From a checkpoint of a small transformer trained on Wikipedia.
Size: width 160, 2 heads of 64, MLP 448 SwiGLU, vocabulary 8128, 6.19M parameters.
Each number is 500 + 25 x the weight over its row's rms, rounded and kept within 0 to 999. Layers, rows and columns count from 0. Numbers have three digits each. The size before them is the row's rms in percent of the matrix's.

# layer 3 MLP up, 448x160, rms 0.0803, rows 214-350, columns 32-63
107:473503529506495509503464504494507495497546535519541492494506467473521539510508563520459515539498
116:493468520509454513490500486513462489508533569441495496544502473455503534477510468517500465493513
094:485520484551465486486525472559489526497482477519508510472505501447491538476580504479464514519516
084:475510543497488517521482483453493495498511495515482499510505526504472516499489442526513515473473
093:501481544510543451521477486478513487502487521565531470485517475480516546494478515470515510510474
109:523535486503511508558508498492460468489505497507463497480570496563522506548476486492504467476525
091:507507526529491495560521468526509549494492526482482508525544463529499501535502497478504496487497
102:529543490542493516516471490515476529513525491522536503463491514547547545497465486530479516489494
099:489467514485470508493511470513457510493477499544517466516491492483497487522511507485507485499491
091:444471534516492564476525515517481474504511476469483501477485493505498492512463533480496474501505
114:521567509489498539560504483454540513502544505495512503503514504502513503494572476516435444491481
094:482489517514472494458463514497495519485505505511479536474492518475524554493468471540470535468516
109:533497513524519514533495483470530495458501487484504501457469461441491451510472498458498498544533
114:497491513504484508536495495556527501525475471482517422459563482493500515506453448504448497515530
099:501543506467496493496535520488485519460537520485474527496512478496541497533488474520514579492515
096:506481516484508438483445515519542472504498528482471516504509492450521484518489540555498511491514
121:472485510490507486470487509510517507553478441511488508477511512498510482478456552504506480479432
103:526460537498490492513479499480484527505524494470472532479480521489516510478484497534444460508505
092:504475487551522499489534523506493520470543502489495522468467511473503522473498500538482480521453
095:504509456492519485487547487499519491520540507503501529492508531519518504535488500540486472477539
098:505478525505476472518501540540503502491510513512551450537473474525517492535495499445514511509503
104:515483487532520497502496467503517517529508446473487514467500536518528474499490510477475461484499
097:503564508491541489513546502474523532546478452494513509503511472508482503487554472523471483490530
104:548503492482517471485469490540551464517490503494539546550472519427504488475541516499495524488489
105:482498495461504578516518493486509495464460496476514481503477507504502499461537492467485531524464
100:490502481503489467503476501486505450519506476478521511492542471517517515527468478502498521483513
103:527475520459501493511489457533516527499492445499495511463502450513468498560503544460464481493487
103:515526508476530501508464461495440496495439485495514455480502493518485421479459480503496477487513
107:491513520512492482516474499499467482491517477488510445479471449528505482528485510502466490431417
098:532520476517496516492480492438483477512559499542515511514531501492544519571457512483529476496492
098:507535503498491467479524502533531507484511496511472508505505517497544512507496488482518558488481
099:482507476462488532501505471508523535525501449483479526467508508489477552511550498518463469528509
095:506483503537485523498532495511434518502507483538524483452520501513515500545474493480472469522516
087:499502486520506503523510508513456495489491497541474505521485446512488477503509517497522483494472
084:467494452501458528514511528498474524487471544532498483457516476485492506457476459492570486482574
086:467536463497510519496479463446496465458547501538519455488542519520455490461492463485486537498493
095:547503527535521567517528488510530499487527469496507479495476496492506481474532546472479447496499
096:484501523507527531500507507496497502461493551484478505519522512533518488490504519490531523494485
099:521489526514512508478485493479497489586514516514530538476518524460540482502495532480477531495490
089:541536495528566450495481481526490505499497473454527515507508512467522506470553486551477501492484
101:494496519482525446481486464503515504526527497520524469543531531483501489498531481467439496487518
086:481517482508465503524500501535505525504511504474501486446507495543467483508462485445519518533543
103:494495490524477550514495503481472467455473540510545529545484497485480497489531500484499542494537
100:475482528494468487516484475474465486509481540483456465486496487543464474534488512503517491538524
106:472515469515501541521503460503498511519504523503498536509465583470552517481474501506504480490522
108:472535472492504466508537491530473526529504498455473464469523495501479493536479554486506506498480
111:519455545549523504499485531517456490479505515487489499509500512487498449486470483471519483514471
087:480475479497468492506530496488514533518511512503522478505547475484490495504488503524501535483511
118:513514472493503498509468481476515476510543483525483537491524552492515493545473480463461475469524
105:502495507470478512522490472481436555499526499518529446445507527529546493509445511513534552512539
086:531516496521450488534512518494488519491511537512492529468488500473536516494501504558509512480529
093:459520508497465517509508490470517518474505514470511453485527506478462523513494532504506479510521
102:468479491478460515520501517500518476465504472451502518489472452529473512503468489493472493506495
094:524498507491526515500513512501498501474544461511568474480478487506502526467527528466451509506521
105:479480531473515531497522497512475533480455560528505528502502544535522472459517488508513488501515
104:524497502492537492544486516497511519482514463489521512469524503512484503524553488532476480507508
112:530498502500491488493489497450532554508498476541466531475526473492504510518511541497490475471552
104:491513473521494514455516517542486533507516514484547471465492512509519519479548503443537489474462
089:461526508469471458459532486523501471501529486475491489493527501445463487509528514474487509475474
099:507535503512530486445505495516475483510498498502488469506502492507557468503488512463567513474505
101:489516519521455514506504559455468492467514486465541432484514461471526500474491510530552533549503
107:488494511545465483478530502558517504477477474516543531534506505480528522477492491455520487522511
100:549480509519495481486508481488520534541541501490481527489496529498529503487521504519499493472500
102:478520533535500456497490520504479495495479498486528523499514486531527524502483543517518529479479
097:479493492495512527511484511479541539528532510530503487465482523500524556506501477529467523501487
107:516472469473512458474521481533495501519523519510484489524513583488472490520488476482487486492479
096:515451490487521518498471480531498501528510486516527508510487459459507500460514479473469510506485
100:496540472509519526510498459495462474528515452467530487468536497497465514505500547469511482493515
097:498486483485487493493514501491484499492505523487426511523522541472431509502483500490503493498464
084:512493481507490518482487512528525506493471473459509435490473490457526505503480517536516500505508
102:475514532505496488468473516513527524484512483483491482543488499496507466528491524530421499514504
095:495487465483496510486493513527526490493478533503452551492488535523512458483514489512520499468487
108:510528531466474447518530483513532464493498504488533450480547546513528492508488466505479482515515
104:486502493501512515474488503482500513478516511510495478497501492505461538511609511500546517501474
106:481495483484475532504480471492474504487466517492502484485543529488523519497488540541531500473546
104:505521518473504487527481541504481490488530524449467526542524527502502532532488548503491493520461
091:491467503489511496490500509550528541463453502503506476487477547480519477508483538521503467543478
092:475486523467581460491489496528498493504499519512434495474473486510502468521487531485483474531508
105:518466494475512505499464485510485533496483506532478520488489499489477465497480533467539486516473
099:534497461490458472504525497531507482520569491468501452496517492504466539517487505444480529509500
084:464477497530471528512491509480505535454532495519484461547473510473517504472504507511535499454569
093:463489524498463487462490536487479506489497541498491526525491537534494533507480468509547505482513
112:502498529511470509519525502491489518499508486513482464484522524512473464498490508485501511506517
098:540487489504505538526490528487496487477505518486482481503493461518468479483533499509497524463515
105:505519501489508495473476522502493453471552535487505505507519498495463478506529523493523552491457
093:498491493482563495505497491517496470546578499485501532531500488472540478427560497472497485543517
095:491528507507521456500512505497545554510519497481482554518491556480483460480496501503519488458480
113:480531497469487523520485473481453497478498517528498473566510556503502507459510469503525486476471
098:531539520473516512492513450476496477470470477484504524503527552519504517495504521502507471507506
110:500513444562499496490526481496464488537468492535484482522547523515505520534546499501488459482487
099:507489500445464494530498471537534501491500532481507455552516493489496481498544560453511519538490
093:502505518523532496495469505497488497514479515507495566555508499542518446501506530491504488476458
097:516486511520480497528502479481435503479459501504477467521529477509498485521471522516516498546521
093:505574542509507455529499513506511454499524487473521472496448513473497517514534511521472538507478
097:540513488484471562536509488509502561501519489517456458491508461558500506502502497467530490488493
097:467500501494494480539485498516524523469472523498501487485483506501475485519493504483499501520536
112:514525515477532530493468498477460525493504508506506520475468529485536490487529522532463504538493
105:496511504510523484522498502484546555478492510489506499484511543481474462501503486550489493514556
102:505526473481514474521491508505512499558460500496489500537513522512486509472567501539495477494538
093:425449547460527525485513491530488509515497487462521518507518499480494489534504529502411423537456
102:486483507481527510504502491490495506510474445529510493440486468467466476505485478518489467475488
101:498480473498541497499521464526493479496529514509511495479503519500501480581507504518484533500468
107:516501515514532471523486472528508539492462474520487468530479477530514503491518476521503494489494
099:521491491532480496499482486476475522494515521515500466492505546482515522480493450533520520495524
113:532432425507523529519503478522477469500532509501489465486489510525498528491482513498518467531522
097:474511528498518462510475503466477487510522533452466533493523522510503492512494510490500520452519
110:470504504486466522534494494463533520521550485492505501443521490496495492513487483458490473540525
093:469537515507514511469522531526506496500519507455479537532520509449468484489504512504504511499430
083:503494477487475499498510507504506478476448464517503466475511497514451483483482507495497514474528
095:536511499475506488479498499505460556506498540525487492499514550496513566491485516517519535507483
101:534503478508482492514516499533519499489485485486469471530514488495478503480485480504514474504490
096:487482507499529539540470446499495536509449501488512486469518493522516477510484456513503448482544
109:523532488498481523514475538532526494462491532482487558494510535480447445513484498473486498535527
097:529518473510485514538530507496465480477488499484505516517449496534521476491515498494512473526464
108:451516531525509496486481517475555473512446512441495533517526509499513476487475507555463531508494
089:510519436489498526499491466520478498481492497524484521520427504506505440536502495490521538522477
108:519528503509515509537498456489492504488533498460485474489520472540487507470513459523500471515498
108:506432475509480496419465495505469512485486520472497558481535468530455482502448490489504525473488
088:500567503504497459486507476471489489497473495474541507483484530580518474479446510480488481486469
099:509478520499501487494507472543546534544445495527496535511530498472506501520517541508439476499460
106:505537456475526499538519488503488473548506455525505462457488497510498512483529469515502497456536
111:520454503490463492482529515476519481508532509487453543553473493479526497495470486519484500469496
110:517521496496520473513508540482478511488506503515466489511488512509498496501487456452550510493507
110:474485481463505544470488525492524513508534520512504548495486508475542523495516463545467508509505
116:516495526520492502492501512549478508541465507501455522510520521477502527534511513486516511508501
103:504482465532498509497495518499503550506498515488502516481547511485493485507472464500482469507498
099:490527528518509536510452479466459548481521451535518470543476515474505547500485493500516516531479
095:507491533517457513491521513510525497487517512489506490500526502552523498524479470506502513464470
117:503497539496499468499531517487490513517526488485480525471472500488476522475498516519503507483476
084:485511476512458505469447460492500509525496468516502503489534545521474508512500487504521464481500
092:504506457493507489476478477487511489466503483496491437489540487519519543512544503536476502493476
092:482508484487485474478463528537456523460480538509503552531465499538480487494511507526538499490480
090:500521506480468500485466488478504476521503485481504542494534478504512481510514525506469509428485
100:519546500475521499519521528472486488470506503552462456582515463524469448490492497502489502506513
098:510474542490487553517507494513485509440500509493482529545481445499477510510485452531534490515532
107:488546535519463497527489480531523509531502529468469472552530515524467457494462494506558434497519
108:563550502502489497511484486495479500483511483510491490484463478531482453488474484461538493493491
# layer 3 MLP down (transposed), 448x160, rms 0.0735, rows 214-350, columns 32-63
110:492518526564472552510544519561485540491521539486542521485517472458540520515513531531492510541446
110:489511506469500503482482503483512536503478521505456533497492520500514591487474465501485523532542
098:544486544533477507495508492473495467498467495503536532502517502513510559479532507480512529432462
088:526494518488546481509505542537490490463493475502557496535497464477500467502475546483524458512536
094:543533489510475489521520530501491533504517463505522467511547494509508459522482557539493509516474
108:518513495520511533482516542527496477525472498473510471513521556501529483515494455521486483445464
096:505472468472496515490490574472477478476482494485513497513497494487522533471491481524509531487522
099:470475512519550469533530521514547505507499455487508515482493482490426547507526491454513467500510
093:511464491535494501478489501526519460503523502489514531496470500478492516458515482499481541489499
093:540548483526504494499530489459527540525514522510509496508474527476499491475520467513506501531501
116:488502531503485497527495510499493530476521490449476514495469461459480472529523501494435512479464
091:503500471517477502535493512518489521458539505486480474516503515517528461479494497520503478523522
103:471499514530494500481502497472521504480490528505501483503496504481468508519525475482481538449536
110:514500543490498508524506497470523514488472451468492471523482464479494499488517482526500470534535
103:479544541475517464491525552485475499465502478514468503498492484480530476497467494531500461551504
097:490483493534472520440506493433534473515519479485511510521543522461489531492522486520548465461521
123:483491479521487493495462570512503481496536466519546529506480467551487441511504527489477483529452
101:479510482518480497464524504534467526491518459487503520482492489523525468492474498490502505514536
094:468539507467468508499475499486500497514499505486521487523533516552496498520511517484509516445522
099:544470509474504483485472550525516523465500424479457494486454496508497472455500493476523495483524
094:445508528495506531469461473474498467515493541519485523527519496482489532456529504542498435497494
099:520533522494531484495534450505487481524472476483495522516489487507531493458513539514468460496460
098:527466477505512498508479459485504490507495515494485508498484534477456477546521494493517515523510
105:507516500513535523473497448504492500498475467500475569537524474537485507483488486529471498496471
105:512454494555496528493527453578479509490496510499466510516486444505530522491511488517474453524477
101:512501488526493517502519506493501489466519554502496514529464466467524474554530541489518489510491
110:517490532482529487507481501501518464506529508482437496500499486511488500486492488482538489453410
100:523504499497509535519494526448499479483479480489506491543537491505497507460508482511452510506505
105:508510482535495527483475540455479538534502455537535534443502509536502537513517465551521528467525
102:501507537472509481509509530526497509462490443472485550485502472530505460484479500499509495499531
096:489527464506522494514505527536473490494467505455480512497484510502463453500478539495507502493506
110:487464520481513492483513431490485495493514478517487537509538508494488540481515481495440485502516
100:485532521494524462527530462486517492539512459510502504546512504507499495524515527481469510513463
089:476518504465509500500498495506536515506558464493523467479496549499499514515432490490512495528500
089:532502544507532526483486412492533471471499454451510499516482531498499498500503517518422519478469
090:543438520470505487518495575516496473496457490499483550495469512539517505530454529493494457515461
091:500534504452504485470487514500486502506543486526485520525557535484433479558457477522548539520508
099:537484529512496491512494532504497488464515497439547510482490498470492496474508515502462458503509
102:517477514483497499452457565472501519500496467531497504475493447493522495510512503479513503492472
087:463476543470512505459464562445502480470509487507499473486524502500480525496484460486519511485516
085:509508480468491466471508450515496552495482488495529467467516478533482509493501502519501473457455
091:508478555498503522465510499410484460531463490489498486476479478532497514476561529540519487500450
103:519489524490513493540478512465536451474503518530525536496486500483490494484479496499525539505462
104:486512503456495442489505526497426513491497525479511486504514523481496467508465512512514480478501
106:512514497523522519485500496492495516477479501462535498547503482494509455485469530548531467483502
109:466484527518467476482490557521519463434529506512513500488491465512449569489477453468545535488481
106:523462495512526468511496477531508514512522512472475493541529517483469469434486498487491503470493
088:508493538526526506513513499513486450495533470508477527493501488502494533505492512464526491499518
114:522513544486460497448451511503504472481510513508505504511483483471478505514519502485489474518487
109:517513526490497477542553528528494493516522522474456462527512520479500507510470502508523511512497
088:495506497487517473492472531503521472525492436496483488527507510492497497474559474487453502499511
093:477500475484513480500508575509493477457506545497460492525525504521498489496466515477496471497504
083:463513537520493502517462410520480530475487465500532485513538477536500472514448495486496495487525
085:450522536544513498523505517488482513474477538489464515496542512518514487529469497574505496473526
103:471483483469513460468530514515529516526513525459498484457486503470468524467536477498484504508506
104:475551526516520488514538457510491485545502491468478481522554486497490518450500501495515491507471
116:503495512495482501453481471451517487478534520531468533500533475502507502520505505507546487511533
104:456536489535489519452504538504514525483486509496519480545504526495523514502463496494496524450477
087:496506513538486543544491518496468497505469518524511484500474529479520518509481514507480483502516
103:484507524470532456532542489541507538536490481477506514528529474487511488485542509472526493452481
097:510471541464540538515470471499515517541499487486489514539484523511499454504521517496515466521510
113:521517515487505505466526553520511507495509411520547484527476481462522489495466467494517536501528
099:520535438513544480510466498512519573513542521523482444451475521477475483510527503482541523518511
106:492515533501486472510507556513448489467535507507546503498502495508518503475485505485532513479427
095:481474488471501516536476518492508481508497506491464567469440531505490529528475501475506479500476
116:501494497485530489474518526490519491527534495521506497524472550518529484533533470517493533491514
100:509462602509533506491509474512524470526511555514499518513504508500478483520502502504504532498507
105:531478472532489532518493463514480515491503511503519468512496438524504486523425524506511460521475
099:508517513509460459471482520521485500520506503521510495469488499512493548532528517525518515470490
086:466506516488515497509494462482469542492525520562502546503506527537512471504516491512517506507510
100:512506499464481460489513501537486500503509516502513529545513524532546489510507484504501507475491
102:499521540502506509497473500475497529507472508528589487534501481486528527478466549515489474488482
114:552537490495506495540557468504551511483487514517545475489546494511472505487470494509480491540483
111:502549450469526492506497530507507498524471539482507460512513492513530476463450529522452518496482
111:487506445508474538466467514435500469478481501514525464464501510490516523503472517516555524497504
089:526489461508495461487503501519524504487531496526496479475480474488510482524498483508563529482506
095:489494512505555468495503469510512484493519486517520518476510503526523471506440481486527559496522
094:502552517500484528477533483464530503463451471484483526483534489523493502505458502476507473526465
107:520514495516487489486456521493489492515473507506495530486494462467565498481507510532481460510487
099:527494498485514541524507482468531491479516547533478462514495503471530488490462543519548446477454
089:513491520487517460473477557510495488517447477468470546488500480511491515479539471524482501543439
086:516495491502543508516493523524514483498492459479533482485498489511542507430519560534455549528487
108:495532502541516488503484513464511522490465512471470498494509554500496493460477467493504509490497
099:484502464505504519535466553520494517474533460506517508479493499508487560504469518519503515462527
106:498495534482508468462467491477465478515550475523502517495507484485477458476482489485494466506489
100:492497534534478536487488493483465510463511549499501513510531492491484477518472505502523503488471
094:504482495495469493500471479474538529498493484513481469517464517545530535463553473501516476507522
119:486534504500517523489463547480518468530511460474551475503528549496528502510518494489511479513509
101:518537455490525513485469514512538481502508497469502518489505509444490501511494524527540475518504
108:526507530498479449449497519519465522555540496508488527467531496518519490540517503523506524533493
102:521534529499503471498526450486471509539527461524526471504496539489498493510460490471444498526488
096:527498508528504496489507510514521488497502444532475515471559499508494506550484503460519485514519
101:534493539472510515507526463464477499469503491501521491526499471516482468519475468478503524535516
092:521497464529474505524507439506469575502502514519485483483494509537499485479432507504488427495441
098:503503499471492475485505510487543476473554452489486470504523454500483519515504494479571464513499
102:485576548486494531487474412481510484518486467429484495492548540501514493503528513481494489474524
110:520465494494484461485497533449492518542498522524503505482457485509513506523516497521468506493520
103:539490490456503522522515533509513481481514510515477543509484467484477535496469497476519525534486
112:505515507455475518496530436499532521493482506533516498532478514465521516470482501481421499547503
094:542558489517508467522469519472502495468508543535504490489476499521508518517471524506544524512497
099:514516510538478462507486501483527503494480495528527529423446490539501483469550459518461521506480
106:522483497492491528508523604503506501523490516474513555516477503501482506490514471481495490503485
095:502495543489522484524515492513490500494498437476533538458508505497484477500468526539470530474542
104:515510485518465486492461477483523490473474484528478484511447533486510492490512508546506497505544
116:514504490477499532467514534468524502472498494503496516470444481524491468506516480466523504521519
094:492518544514517499516518472482496526482518474540519489527503471528520515555469520523469490544478
107:478508452480499500502507500439476508484521476496516501512513508488482505498514542521550442479495
089:502469473495480483540499508444527454471479522490487512458446468532535522482513509485488489493484
081:475512515516526493462462489498478531520548526475499523513506524485550483501518485509501448493489
094:515503506508490510483530505521534444498468476503501476490513474524496492515511477504486462501470
097:515501503509496483536493501488509478538501486458471527502493491499470521537494489458512495557478
096:508461527499510498479471491532486525509476470470486505526462495508455542490541515479476532476540
104:471532464545498526534519462483440482509474510491491500510537503497507494489465524537468532525499
101:515497459490425480488506449490464470487480510505485518493536458487470509487493508510522477514467
105:558543523487506486479485501496499480487535568478578473481503483482503481517532501568483503506519
098:505478551529464499475513520469535493503525508482504505463503504491488543523496462492463447490538
111:536485480502487514520517485497525496499483495486452479511445511545473536545568515497502513500486
106:495516536511505505529496513527489517508516463509463479513501517445530465528511503522534457525534
084:511446512499516549547491520498482470499507516530455519475534500496507544512533453512503545505510
103:460540520506481490492497511476476473556487467534526477480488472466524520527552471508495514495496
104:493518473522468506532548508519504499453463493490505527522505497492492459543513477528464526460441
111:485473476461452467542494528519460464488466515470516514503469484549483516523482487505502515522540
108:491521515480534485490498527521466516475522489514505518531515499498502496516476515464519494560541
107:491484427466504546478514523496583528468512518523495528512482511504554481486534496562496477496489
128:495516481522482481523536494528508467533518490515471551499530506481467517523489508486509523468474
092:512496519529495501503524465541506502525483487502471506535484535545510503525570510488499541493513
104:474476461481501496501500468459480460465459502485506471506509506498496502485494483503498531544498
103:493522494547458518502546467477474517512456530505490482488493482460497505533521489516521483531512
115:507469513473503489517523493504491492518496489485467506481480498524544465451510509538512491516483
083:479497467528517517502524460488476534497492484514486500543566499475507537492521521520512519519478
091:490510545466507514537535481518545468530542506526514554495471518550499494504500489496512480531512
093:501502464476508499505482501467513481493468471495528479532524489549482487507554498512527520481520
098:513479489530552504530480451485476534519482494471487490481510535521502517536518475499512498502502
099:492488537527484507507477483490516515477496478467502511497473512459526529498479498552520505501443
098:500517499490506495486503464486525487440549492489497519460532469498528521468501477499447535475483
105:491510513444473500519482550498562478500500486491507490533512498519449469491480528500488487539535
112:519512472456483516467494526484505480475562482514497487523541502517504502490523468507505509509510
# layer 3 MLP gate, 448x160, rms 0.0822, rows 215-351, columns 32-63
112:510514504514504492543500416514501488527446442496508486484475488525494491515488515472499513510508
092:534481549512490522501503504505483495508483486491490521541480500546526499482509508500519513476467
084:493496544473539475515464512514517526473490492508507446494537479524540487502468530494547521515483
097:498491519508481478498540504528495525506491552534528480570532515490547523501483502527513525484507
108:532512478492506502534523414468484528502526474523499495471499475510494471496467476478464493514513
097:516518488476506530514493496490477531493498512508482460546505500508480512503496486485495526460481
102:496487515530528418522501493523545530490588473509501505515499486502560541488508503475508537460494
094:545477521527492535479464477514520445503518463460492483485471490522468522495536498511454519488511
096:519496495487482495435513500517514441500494516481481533501484466522503488470491488489476498489550
117:545498504518506486499488431527519491498508509470488475502511522523522492485512488494485457464556
094:559389530513472507519557475519500486484500496533498514485525482494504458488507489478520488510517
104:511519500496542511482532451541477505500536487491501514523484475497567508499524519501522453497510
111:515511522505550516507505449561480498483543509485517495516490485473533510475488499474467507518472
100:502482489524539514486459486566472542495513478529521500482496551499504456497482492502497506491503
097:502500534498508464522478514564482495512506513487503476477483449498494482541495526523486495497502
108:506481522518475491490495481551492516513503462518515430492478489523522471477478503483469496497477
103:479507493550490486500472500525475501495471515487499527521460473519506464517492501503530501466498
094:495526520562487520472510507483466487462490547540505527510486493532493488528476457480520481526490
101:520486492524523525513521479497452494539461558493471528519532502489531515487513522540459457520488
102:490562522497519500501494499470483507500536509486489498526485497508495485482512486523500493467492
095:534537522504545467512541478525495478493521508501514495531494496498508484477514529516488464503456
104:531519506490503485492528490545522504499490518532488516482461483506506501476509502531501527520519
098:513544521506526511504495457497444507501484497529494569508488492509518500456526486500494461501482
102:480449508553527467469504498547476512510528541521511511505471454504519509513475482567472462498497
099:521505527492506523507531483482550486550511433482490534510514558499510500495500499510500487508544
107:538506524491525507484484484502488530488537518501475482489515500520534519485497441479501516469480
107:506460521532511495481512490497511508481500505519510531519493485501533467451494520489495499476514
099:500469493524453537551490537485461535495475469485455545523438423512489511499508496488472492484522
108:477513511501527505495470501490471491506496497542477455509496474487492494510534542508485492508421
104:477485525477537471470533494547501517478535493535540485476488505511507500497483494512490502529485
106:484480570532507512493489461484482474505460506516526504528481497464499505496459515507475492498500
101:456483469473492533519517511553509486432511517495500503495467505518520493548501487520460502507512
091:506547472469492481502531492485508508493502441497528514510488515536483534497461480516529544504484
093:500492504518483468501545531467457450500562524490506483517470454489531508518451464517523533539471
094:427509488481485495490497561475488482497470491513528490539513482505492503513508501521526484506459
093:490542565463473474489515511488527534539516474526438505531553535492461507544512475524507513472491
094:484485541518466453499436502492478491483531484483545488474503481473518491542500488479527521471494
099:510502491482524476488506511483533530527529505513472543503525468482494499466492480486496502512521
098:492507520512510522496445490471518536478513492498514540531557507521506489488530461468489544485546
086:502508491485473502522529494490515538487466483549498460449482477483502517528499494538498501471480
092:465499477488470448526508495540465489472503513505535476502477503517482506529529511526507498512525
097:497481507540514519478480509534503504473470508510495457562492503542461484479478492494515518480488
103:509464534543500548559521484516516475523487482507480504492470441538488495492542498490500525497502
102:520499500541521482502530499500524472497509499497502537510500502516510484480465491442509506467517
108:496522510518510501496461458498468484488542513506526440478528508528487492537449483512488518506519
100:507530498510523489522491454498529515540512458505472556486522495496493513511518525494473522466506
091:498504519486524579498515498525505484477513533531479476530538506499459502520519484494484502483549
115:491483515524528474470491500518495483484524487494537451518489478463481477510525539513456514494485
105:517505529503513496483447461497439531509473462508551518457488519552530438486463507527494489514499
090:507551489514475530490510503490503483483538506493499489476515463436496524514481482532569478510544
092:490485500506467499507520478503496530483520455506522514505473489496481520504535477509490506495511
091:505502489483485522493525522511530499530526487466470490474505514473485531481533479529509481461526
098:480519511505472478482488496474479493496482525526469494482524487528489493494480442522501481434528
101:524510504492521443493487536476498460500512500473511516487469530504491484507504498519508510470485
103:501545488476519467470494474509491492525488496569480483487474472515527509501497466472549507482493
111:471491517506506499531490446520475541505511490579513509501535486497510486494483503531472474507534
104:475503548533464469503503481506484520515439493505494464487504497491475502485468525503487484485542
091:515481507480565498486531507527562492466471527556493501547558525515465492486529524504509523530484
096:513499488529510500474496478478463478490505489466498484480467491515536483467533442502505478490522
091:540529466507491474492489501519505456466518521485504471441547491518513503503488488514482489498482
100:435486540526526498489491485529491497523492549518520551523500505508487430532499484513535493502509
101:498449511521490495489458532489450495499541520538457521463477518507495472508440462493520490503506
113:513483495535529507488497447513481492502541481484548478518464526532538498479542486449505501467517
099:500495544521520514515464514497510544494532505561545496467494508536520502491463469490503514459494
101:501445485497503502506490456532470550559494494573505509472491498499499494472488506522461462511484
088:435456582540522481510517494507524479492519537478496509505519509518501484508489526476527522513494
103:512544496531518487526497461469493475546535450501544492508470512469479513484528482468489482466483
093:514528507489533485492518476478518496509436498481447501480512483506548437497424471499459524518486
084:507526509460478506532500508501542480481538491520494509480526522529465522513479510449480506484485
098:524498512504497484517520451511472493532503541539511546506511507532521498527513482471493517500452
110:484499543538508517525508507501525450489502497504491530511534483513501493523489481493461510504500
096:517521500471497428465497483546502500504509492493550493487471494503511485466525445523503510502512
110:477479514530457512501502510500512535509490507508504529537488544515504497462481488541484468510539
116:492473513499510485505507476510507531489497464510516495477533487501512509482492498517492517489527
092:505520541462502498515484473482493470513465511487483533515516506491512500503498531455436469494499
094:518483497528507531523479475495510484515553475521470496481538522540507507530490517502538491431521
084:491473515484493491515493482507468501511499507526539487490512517472491550527524478562484502525538
107:514482499526518498512501474485516489485464478519496525481478511471463502465525537446487466489461
091:488509498500505473471508518506453493480472503506461542541496505503488507515484481495492551531521
084:477510456472473482536482512440482480513523477501515490452509480504531501572469480480539555516528
094:479518479508457497507528503480491496502494502523441496492495480444504513546539456470526458494488
107:487493493490485470512553471535497489531530476515515502501503478476531472493526513513470522503488
094:482492540506511515491512497483499484462461501502490501530498480517462452494488453513498503513509
102:506505500507482522491531500479517505496508529485518476542475491528507462522557465529529524477520
100:521471529520497493478488517528518551492482477539512459489504487506503483506499479499484507525516
101:498453531541516517507488486478518505471456472515560448490455497494510537453511514495498479510505
109:504463503543495498502478428528458453514478486532496522523504521502569500438510460520528479474539
100:520465550487463483511517431497490480500469512523508510521490505550501518504494496487505514523470
105:469523517522496503478539511491501488522478523524530481554472463488542519485483453496531526518490
102:535495504450506500497456452508477480544516488530551485519537527521504513505526489505471510446489
100:495506526514465479484466499494500487509492541494509492502521541501496492508454514467494519506528
092:499492481582506500507474492492466462509498543480496460495506535505516513464534496515542539486469
095:498455496531501529521466461527508549490496464508532550503474518550527521453503486459502442483470
098:454460525541491488517491500562472546501480534518491516501466510533529504508480480492471517485490
103:506524469503526459495522490522515478504508513519524453485508495483497509465510526514521490482491
109:544566495467562496500472481514517524486516436527501511497487516494488490422551502475461487528440
096:471489511482499480534515488500484513502462458494545444493494511514474456484524519526460503532506
115:537465485467501498514486453469482495496524485529501464468492505543530465513492482526462528507492
094:478524503501496526520495477497487514508517538514470449538485490498515493506474500511513487506483
089:549524524511496440508472507505509520499481505476506558475474481524548468491520496511483540525453
102:489514469520536501487521505498527525503500558506467487485529481525521490456501467498562520491492
084:512473510501525507528509498498509476510524466511522500445516478509499443506466526535495533490562
098:493518502550495465522509492510431500557509473505496501460455446519480503503481443558530487491488
111:479483517501548476488459496520444500490505516489564472538488525490564532482513483516528493494474
099:530518468491524474465509497475497470554517491522452536507507520470492505504529450523520498443496
110:496469465466516483459485435516473503491497461529499487472483519500522503537513504505489480469511
088:451520495493535513497499479524488501523538527513507508529511517478503468556487491476485505516510
086:516518504516469502486504530494507494503483489487499437463534445481476533516520541474506478528502
091:504466520478456478522514479517537490525504525463497503493498435510515466500460487476518481507521
097:517497497501496518488501482522528533493466496504507477512497491496481519432521481488500510444499
096:503490489532524488522464468508491490480490470487488496479486559492479500481505516447485485483559
113:482484487529503502503500450476492490531502498544531518508525541493535482503503424470489514464513
102:494509493519560518506486513477492536516509525479496537511476502528511464461519538532525503478508
106:537492491494545476459489460513542499506457551493504491531466519517547532480521525489504520522536
096:498512566486505493547512525468521554505498512483469517563485459550497509499510490474492507499500
108:497493528532520505453502477499489454508510500479531505473477496466500495449537533505459461510510
111:513505506502497504513507445485502557495497457502528509511510499452494492527500501509482485517499
089:503505519499494505502426503492431513511514501535491456471498493517489503527512472507516505506489
100:493496514547516511510496502455463505498526484514485495466460493500504515488448486496500492525523
101:494486494530496483504478510504523518479455505476511488471515498493501436511481530538447521512467
112:498484490521484512473493486515475518493462464547521514463503507519483481505490503513474492484488
103:522485530530526507501465507510485518506516488493474490481484512497508514507474430492505530454480
097:493495508481545529504488491517489530566534525506505556494516520490527469507478502472470474497487
104:522463497519532445543535453491516458515538460498527497503482524479483441470511465507498497459484
098:525498503502508504478521490494537528482492533517468519536561513512491526473514450501512446481542
098:534512514497490533481540479452507466560492522479508527484531516519515501490524492488539529503501
095:483471485519522488522496479468464547484538534480487479457510521509528516485525500508458499436497
107:506481516503513488505507430538497518493456497551500508539530502487530464483500480515494490513510
083:533533514470519526482481456526492509511487466442523499521478525479468533543514487478497478490511
098:497475484533479465483501513564551443498485459483520489463525519519463483501505496487497479519478
099:474508516561510489482538505494495502496502540461512528541487506510532489453480489516517478480514
094:491462499519522469489476515471447501521478486489516494468465462541511501472482517528463483484458
110:489474515508484475487533503531539435483506487506491575525516492523531471511522455470483477491502
091:477474492534474455521512519514531518548507491543509490538530514498512499471463521463512532503480
100:493495516618492509490475472496483502509526520490495512497484485501546418469529499491557481481510
105:498484569544513493512489480535487529492469517485480522520453456488528468469478529497510474492439
090:506540497527506480501467513577511500453494503459530533532503484493502475482513516534517485482478